config = dict(
    num_hidden_layers=17,
    hidden_size=160,
    num_attention_heads=5,
    num_key_value_heads=5,
    head_dim=32,
    intermediate_size=1280,
    vocab_size=980,
    hidden_act='squared_relu',
    norm='layernorm',
    norm_place='pre',
    norm_eps=1e-05,
    positions='rope',
    rope_theta=32400.0,
    rope_fraction=0.5,
    qk_norm=True,
    attn_scale=0.177,
    bias='none',
    tie_word_embeddings=False,
    parallel_block=False,
    init='normal',
    init_std_qkv=0.0395,
    init_std_o=0.0,
    init_std_up=0.0395,
    init_std_down=0.0,
    optimizer='adamw',
    learning_rate=0.0063,
    lr_mult_qkv=0.7,
    beta1=0.9,
    beta2=0.95,
    lr_head=0.0119,
    warmup_steps=485,
    schedule='wsd',
    decay_fraction=0.509,
    decay_shape='linear',
    final_lr_fraction=0.0,
    batch_tokens=131072,
    max_seq_len=2048,
    doc_mask=True,
    train_tokens=508100000,
    max_steps=3877,
    dataset='wikipedia_en',
)
Each number is 200 + 20 x the weight over its row's rms, rounded and kept within 0 to 999. Layers, rows and columns count from 0. The size before them is the row's rms in percent of the matrix's.

# layer 10 attention output (transposed), 160x160, rms 0.186, rows 94-102, columns 80-119
112,208,215,211,175,168,192,209,207,200,210,218,192,224,214,169,222,170,197,193,179,169,175,219,189,196,220,220,186,197,191,211,163,195,179,209,199,168,202,197,176
093,186,251,227,175,201,243,219,195,216,211,212,184,213,189,207,208,159,207,200,218,209,199,184,213,181,228,201,184,192,213,195,183,234,161,185,174,235,226,162,206
110,173,198,230,171,210,204,207,197,175,216,173,188,191,173,217,214,208,220,186,202,220,204,201,233,208,199,165,232,200,217,197,175,210,188,215,164,235,174,229,200
109,168,190,201,198,194,206,214,184,192,228,198,176,188,215,207,234,183,208,219,193,189,195,190,208,200,184,171,191,210,194,216,217,194,175,211,201,192,232,173,155
105,174,205,209,175,213,206,190,178,183,176,215,209,194,190,203,195,206,209,192,202,233,206,193,228,203,174,186,192,159,194,190,184,219,229,162,212,192,213,233,212
112,205,206,205,237,234,242,237,221,206,189,201,232,217,214,198,211,178,185,200,213,211,228,207,192,239,217,200,204,196,188,221,234,201,177,208,211,158,207,193,203
100,207,193,240,162,209,187,170,207,205,188,150,199,206,216,220,218,165,195,209,209,196,239,207,201,209,176,202,199,209,181,212,189,219,173,205,180,215,214,178,247
104,180,202,200,182,231,191,183,215,173,180,159,214,207,230,226,176,175,206,185,223,222,194,198,205,236,232,215,221,168,205,202,213,180,221,190,173,185,198,193,219
111,225,205,183,204,170,213,189,188,186,221,212,212,179,196,199,200,205,214,214,213,204,202,223,176,195,212,223,178,229,221,181,187,202,209,213,178,224,171,210,228
# layer 10 attention value, 160x160, rms 0.11, rows 95-102, columns 80-119
088,192,232,212,179,205,204,181,143,169,211,196,181,201,185,190,204,166,215,191,233,207,195,163,208,183,201,170,189,160,204,196,203,204,207,222,190,192,192,233,217
107,208,193,225,181,217,211,223,192,195,170,206,197,204,198,157,207,182,214,192,223,216,196,243,192,220,212,230,180,193,213,209,215,200,200,183,204,196,169,226,227
105,186,207,200,224,224,194,178,243,208,227,229,189,178,184,194,206,171,212,191,171,191,191,174,193,199,217,222,173,173,210,216,190,214,232,197,215,186,237,216,181
116,207,242,203,200,209,213,231,177,173,207,130,181,196,246,189,207,206,211,193,231,210,185,218,171,229,165,225,191,203,172,207,208,173,172,182,212,204,179,196,201
111,185,226,195,181,161,222,175,208,213,196,254,178,157,207,225,213,207,206,208,204,188,191,157,190,185,218,160,233,251,199,199,197,217,211,242,200,189,222,215,243
103,200,230,205,181,202,209,168,182,176,192,205,222,233,192,190,175,211,201,234,227,209,191,192,212,180,233,205,188,205,228,184,175,228,208,199,205,224,163,206,175
105,193,226,194,174,192,236,221,190,161,185,196,204,204,189,168,233,215,218,212,236,194,203,220,193,114,195,215,163,199,214,213,192,212,178,222,173,191,181,199,239
103,222,176,189,219,200,206,199,224,173,172,234,229,164,175,187,178,193,196,195,229,186,189,197,229,198,201,190,210,187,192,212,216,217,203,190,199,205,195,234,201
# layer 10 attention query, 160x160, rms 0.166, rows 96-127, columns 80-119
112,232,223,182,187,203,215,185,190,199,209,216,163,186,209,179,198,219,200,252,243,208,212,201,185,166,180,182,182,194,222,226,185,219,185,209,184,218,203,191,194
098,195,153,214,202,186,198,187,197,187,193,184,189,204,210,227,212,229,227,208,194,184,274,215,192,188,209,190,208,184,197,177,192,224,192,154,183,203,217,241,213
094,183,178,191,192,178,194,208,194,179,165,235,175,213,195,192,191,252,204,231,207,175,254,185,223,214,179,204,223,203,196,186,205,186,184,205,221,200,220,207,213
092,185,169,199,192,173,199,221,195,183,198,206,177,227,202,177,191,236,212,231,205,183,232,186,240,234,196,214,214,202,196,187,199,169,176,195,218,197,208,223,222
093,175,167,191,189,191,195,222,219,207,185,167,188,238,211,188,187,214,188,227,163,198,217,204,230,210,202,215,220,198,217,208,204,189,157,198,200,189,216,228,223
119,213,212,212,218,196,198,181,167,211,213,221,210,192,200,234,205,199,171,189,219,192,177,205,161,181,204,170,179,220,189,212,214,221,217,169,167,207,194,184,190
082,242,176,191,198,179,194,177,220,204,172,194,182,181,197,209,191,219,215,191,191,203,158,202,195,212,189,193,189,205,201,181,227,202,158,211,193,187,156,196,264
094,202,180,214,164,158,198,174,166,190,149,142,222,198,197,253,163,194,205,186,196,180,192,182,204,179,219,203,199,194,199,202,218,203,201,182,208,191,205,180,226
108,206,168,191,217,192,215,177,220,195,192,202,179,193,222,223,238,205,212,219,240,182,251,162,196,163,205,167,185,199,196,142,205,188,172,176,174,208,223,192,178
086,211,223,218,203,207,208,222,208,224,211,192,235,223,197,219,191,182,175,174,193,212,168,238,184,207,205,192,203,231,204,213,155,214,196,227,213,220,166,167,208
095,198,213,226,191,161,184,190,210,201,229,224,189,211,214,199,209,234,191,204,206,176,215,184,253,208,179,181,181,200,206,176,216,219,178,162,203,217,204,249,212
084,212,208,206,181,188,192,185,177,220,206,183,201,179,204,244,220,196,215,189,197,163,172,214,205,194,205,168,142,191,197,195,202,218,223,147,195,208,194,189,203
079,202,219,219,149,176,185,189,174,188,182,175,200,178,214,210,199,196,173,213,222,192,224,197,198,185,175,182,199,199,193,216,160,230,211,163,249,229,196,189,191
076,213,213,185,182,229,216,190,231,217,211,195,219,190,185,209,215,217,199,234,173,197,164,193,221,191,215,182,196,190,218,196,175,192,193,232,160,168,222,240,213
087,196,222,224,190,157,205,188,198,223,187,179,200,220,183,199,198,201,231,190,210,184,222,198,182,166,163,195,226,202,208,225,187,194,199,242,191,200,216,204,186
094,195,206,194,207,199,193,208,205,234,164,187,207,185,209,212,214,204,190,230,200,206,170,199,214,197,207,177,224,210,216,156,175,190,216,173,170,176,229,210,189
090,223,245,215,202,186,216,219,181,181,231,235,217,192,199,180,210,194,209,200,210,210,168,195,201,237,191,187,209,223,216,214,198,191,198,236,212,195,192,192,172
089,196,206,193,152,231,155,168,197,185,205,174,187,230,216,245,189,180,196,174,216,167,214,215,193,205,138,237,167,200,169,200,196,185,219,181,234,196,219,227,242
089,226,183,193,153,164,190,184,171,220,187,178,210,207,219,225,209,176,214,167,224,170,208,180,220,213,191,216,220,223,214,183,156,213,197,198,235,200,209,175,189
089,144,183,207,197,177,192,186,164,205,188,250,237,228,189,193,188,165,198,227,225,204,195,195,197,238,210,208,180,219,199,190,202,207,191,195,223,199,185,199,193
090,185,187,204,187,156,200,207,223,205,192,176,186,201,192,186,198,177,232,197,212,175,220,172,188,180,180,171,196,183,214,219,211,214,196,209,210,178,215,191,223
080,186,189,185,189,227,196,178,183,185,214,183,225,183,174,238,202,193,210,207,169,210,188,224,220,201,223,194,164,190,189,171,207,221,232,159,212,206,186,234,223
098,233,180,209,181,170,187,214,204,207,189,196,177,176,225,219,211,201,207,197,231,161,213,187,181,195,178,191,214,230,183,213,174,209,218,223,242,174,184,130,214
090,200,181,214,221,212,210,182,175,190,195,204,192,223,193,193,204,186,180,198,194,208,230,178,198,188,217,253,212,213,171,192,187,210,197,199,206,202,198,181,191
088,179,212,238,201,215,222,212,203,189,205,225,209,197,188,243,194,209,204,177,158,233,186,216,225,218,216,205,193,198,192,209,224,240,183,209,160,156,210,213,193
091,209,213,212,186,202,221,235,186,202,204,205,189,196,208,215,176,198,184,220,175,191,189,225,210,217,212,198,212,193,217,223,214,228,185,170,199,195,251,183,189
083,202,237,218,211,199,215,234,208,232,179,199,204,229,222,183,193,239,206,194,200,227,156,182,207,191,202,226,229,220,194,227,189,214,205,250,183,201,171,190,153
086,212,159,182,187,186,202,176,239,203,218,222,197,221,205,204,226,186,180,180,191,157,216,145,210,207,189,211,245,239,201,183,252,202,192,216,233,204,221,169,205
089,239,208,208,183,182,186,197,180,176,214,207,162,191,207,201,224,198,188,216,225,214,204,155,208,186,173,159,152,200,207,176,183,223,167,158,225,195,190,185,214
088,195,183,188,194,203,210,204,179,225,179,187,232,209,199,204,197,158,218,163,203,164,178,164,202,182,215,244,208,217,190,207,183,185,176,229,182,160,206,186,226
085,192,209,172,174,205,207,215,211,191,224,203,235,237,224,204,205,183,253,198,198,195,186,206,216,219,224,216,164,184,211,183,153,206,201,201,221,218,175,181,219
074,224,184,217,194,150,196,195,201,206,146,208,175,175,193,211,205,217,187,221,186,204,191,194,240,190,177,176,200,181,204,203,202,206,234,157,211,229,214,185,204
# layer 10 attention key, 160x160, rms 0.145, rows 96-127, columns 80-119
088,207,171,166,211,199,185,217,180,211,213,175,173,182,210,148,203,182,189,191,177,193,186,213,174,225,194,208,197,228,211,178,195,206,170,194,203,221,171,191,188
096,176,224,178,221,214,231,176,210,193,217,206,211,221,169,222,191,201,202,170,228,191,177,198,218,161,194,227,203,220,189,203,212,197,216,197,227,212,235,191,203
100,202,217,152,196,237,221,159,198,202,211,168,187,216,195,217,191,206,206,214,231,221,194,196,205,191,184,197,217,186,170,183,217,207,215,200,199,192,211,196,223
075,210,221,197,189,216,203,190,195,187,177,237,225,169,199,215,190,171,207,175,186,198,229,210,196,185,197,175,200,177,168,200,196,215,242,197,227,224,216,222,202
077,201,222,173,184,231,214,216,197,166,178,246,194,195,188,176,229,186,224,222,193,231,214,207,216,205,220,184,199,152,179,174,216,179,214,206,211,205,198,237,196
068,201,163,182,225,202,202,183,206,228,224,165,210,206,173,203,152,203,196,166,175,181,174,209,192,187,198,222,215,232,236,217,195,195,192,206,161,177,210,163,224
120,234,197,200,173,212,177,181,194,200,192,202,201,158,191,188,220,162,193,206,213,192,190,184,203,207,213,202,187,195,178,179,221,180,210,178,223,215,181,239,211
110,194,184,196,158,176,183,188,207,170,213,176,184,200,220,245,201,182,223,204,184,185,231,181,193,186,222,202,184,221,200,184,224,192,192,187,195,208,208,199,218
100,167,223,248,203,195,159,240,175,257,169,189,244,208,215,223,192,233,180,207,164,192,198,229,201,239,210,179,217,177,207,191,210,209,177,204,199,182,205,210,225
091,228,227,166,173,211,183,179,199,196,191,175,159,177,185,192,213,179,211,204,204,227,190,191,182,174,160,199,220,181,188,244,207,175,190,200,197,220,194,212,208
091,216,206,205,204,237,195,182,182,200,142,196,191,216,232,176,181,176,190,198,204,199,216,218,183,203,181,159,194,199,175,231,231,216,193,186,171,239,157,169,175
110,188,191,208,243,187,194,224,235,200,209,218,222,189,181,185,188,173,197,185,176,183,187,190,211,184,252,233,181,209,225,186,185,172,210,219,196,208,188,176,183
132,193,181,176,247,162,197,205,218,208,193,211,222,190,170,213,174,186,166,181,182,197,187,195,224,177,226,227,196,215,229,188,173,198,186,189,142,206,214,180,207
123,193,207,199,182,229,201,204,188,200,196,212,198,191,208,188,223,247,228,237,197,207,203,203,212,211,198,164,209,192,183,187,214,181,207,201,212,157,207,235,213
111,196,209,223,197,186,195,218,196,213,179,198,183,173,205,229,211,209,191,231,205,194,232,211,154,177,179,134,207,189,207,225,186,207,201,196,202,190,208,189,224
101,199,192,191,192,206,192,221,189,216,204,194,190,199,186,233,203,217,196,190,183,192,178,202,237,194,210,208,227,191,214,173,162,206,186,167,182,184,221,237,194
112,189,213,242,180,240,180,211,193,179,225,226,200,198,210,197,212,223,200,179,201,179,214,178,205,208,198,182,174,204,190,217,209,177,204,232,224,179,217,171,198
107,192,173,198,196,198,207,178,212,209,215,219,197,196,215,229,182,163,190,206,180,164,209,175,218,185,188,237,201,236,238,220,174,190,199,171,178,203,228,190,226
108,202,165,177,189,192,215,184,201,224,200,194,186,201,184,205,151,201,211,171,194,192,204,198,190,191,219,229,231,222,181,204,199,179,241,217,215,203,213,155,210
116,173,180,195,222,178,201,208,194,204,193,193,201,216,241,214,188,166,198,207,210,201,209,214,195,207,231,210,229,215,212,228,203,188,211,201,199,210,195,162,188
114,228,158,207,206,153,202,216,205,188,201,180,193,187,179,188,192,171,196,203,198,164,217,169,207,204,160,164,197,221,201,205,184,196,231,225,227,169,205,185,220
095,172,214,176,175,229,188,210,204,155,236,192,195,214,213,193,204,202,208,218,205,194,189,214,242,214,233,229,210,224,206,195,215,168,175,226,181,192,226,227,207
118,232,214,212,196,174,184,209,202,209,184,211,203,189,207,227,208,180,216,167,220,137,195,187,183,191,180,187,212,226,198,204,168,202,217,200,228,200,223,164,232
106,207,187,182,193,246,199,180,191,209,186,178,231,227,183,185,168,185,220,175,221,205,181,191,187,205,211,270,209,196,187,186,175,238,196,216,177,204,155,155,217
108,195,244,200,189,271,181,206,200,192,201,184,229,185,195,271,179,200,167,208,173,187,210,198,214,210,218,149,186,200,174,184,187,219,195,208,171,163,212,232,209
106,211,219,187,191,193,201,215,207,199,211,192,209,210,193,210,191,224,186,182,162,187,213,211,197,218,197,173,189,199,202,195,207,214,216,204,216,185,253,210,205
100,202,177,202,212,194,199,191,190,220,197,209,206,192,196,213,182,195,185,219,193,203,184,210,147,231,207,192,215,169,175,232,202,234,180,175,212,232,173,172,222
110,228,182,191,193,211,186,195,193,219,212,222,179,168,205,192,202,169,210,138,223,157,179,176,185,196,169,199,196,222,202,187,195,208,239,236,227,218,193,208,171
094,181,204,213,221,242,210,209,220,202,173,204,198,218,191,218,214,165,228,174,213,180,201,173,235,193,221,217,187,218,170,165,182,212,211,185,176,170,184,208,175
119,221,147,215,196,207,225,213,182,195,197,214,207,237,185,197,186,176,193,216,223,220,196,191,208,228,212,216,201,201,179,181,194,199,191,185,211,174,168,182,231
110,187,195,176,187,176,201,171,196,205,215,216,206,230,198,185,194,176,217,205,213,224,201,207,195,219,227,216,203,187,186,235,213,181,219,204,231,207,201,182,184
097,219,230,184,201,153,220,169,221,201,206,178,185,191,219,219,209,205,183,176,196,177,197,184,194,190,214,192,197,193,205,196,191,212,188,162,231,217,219,234,184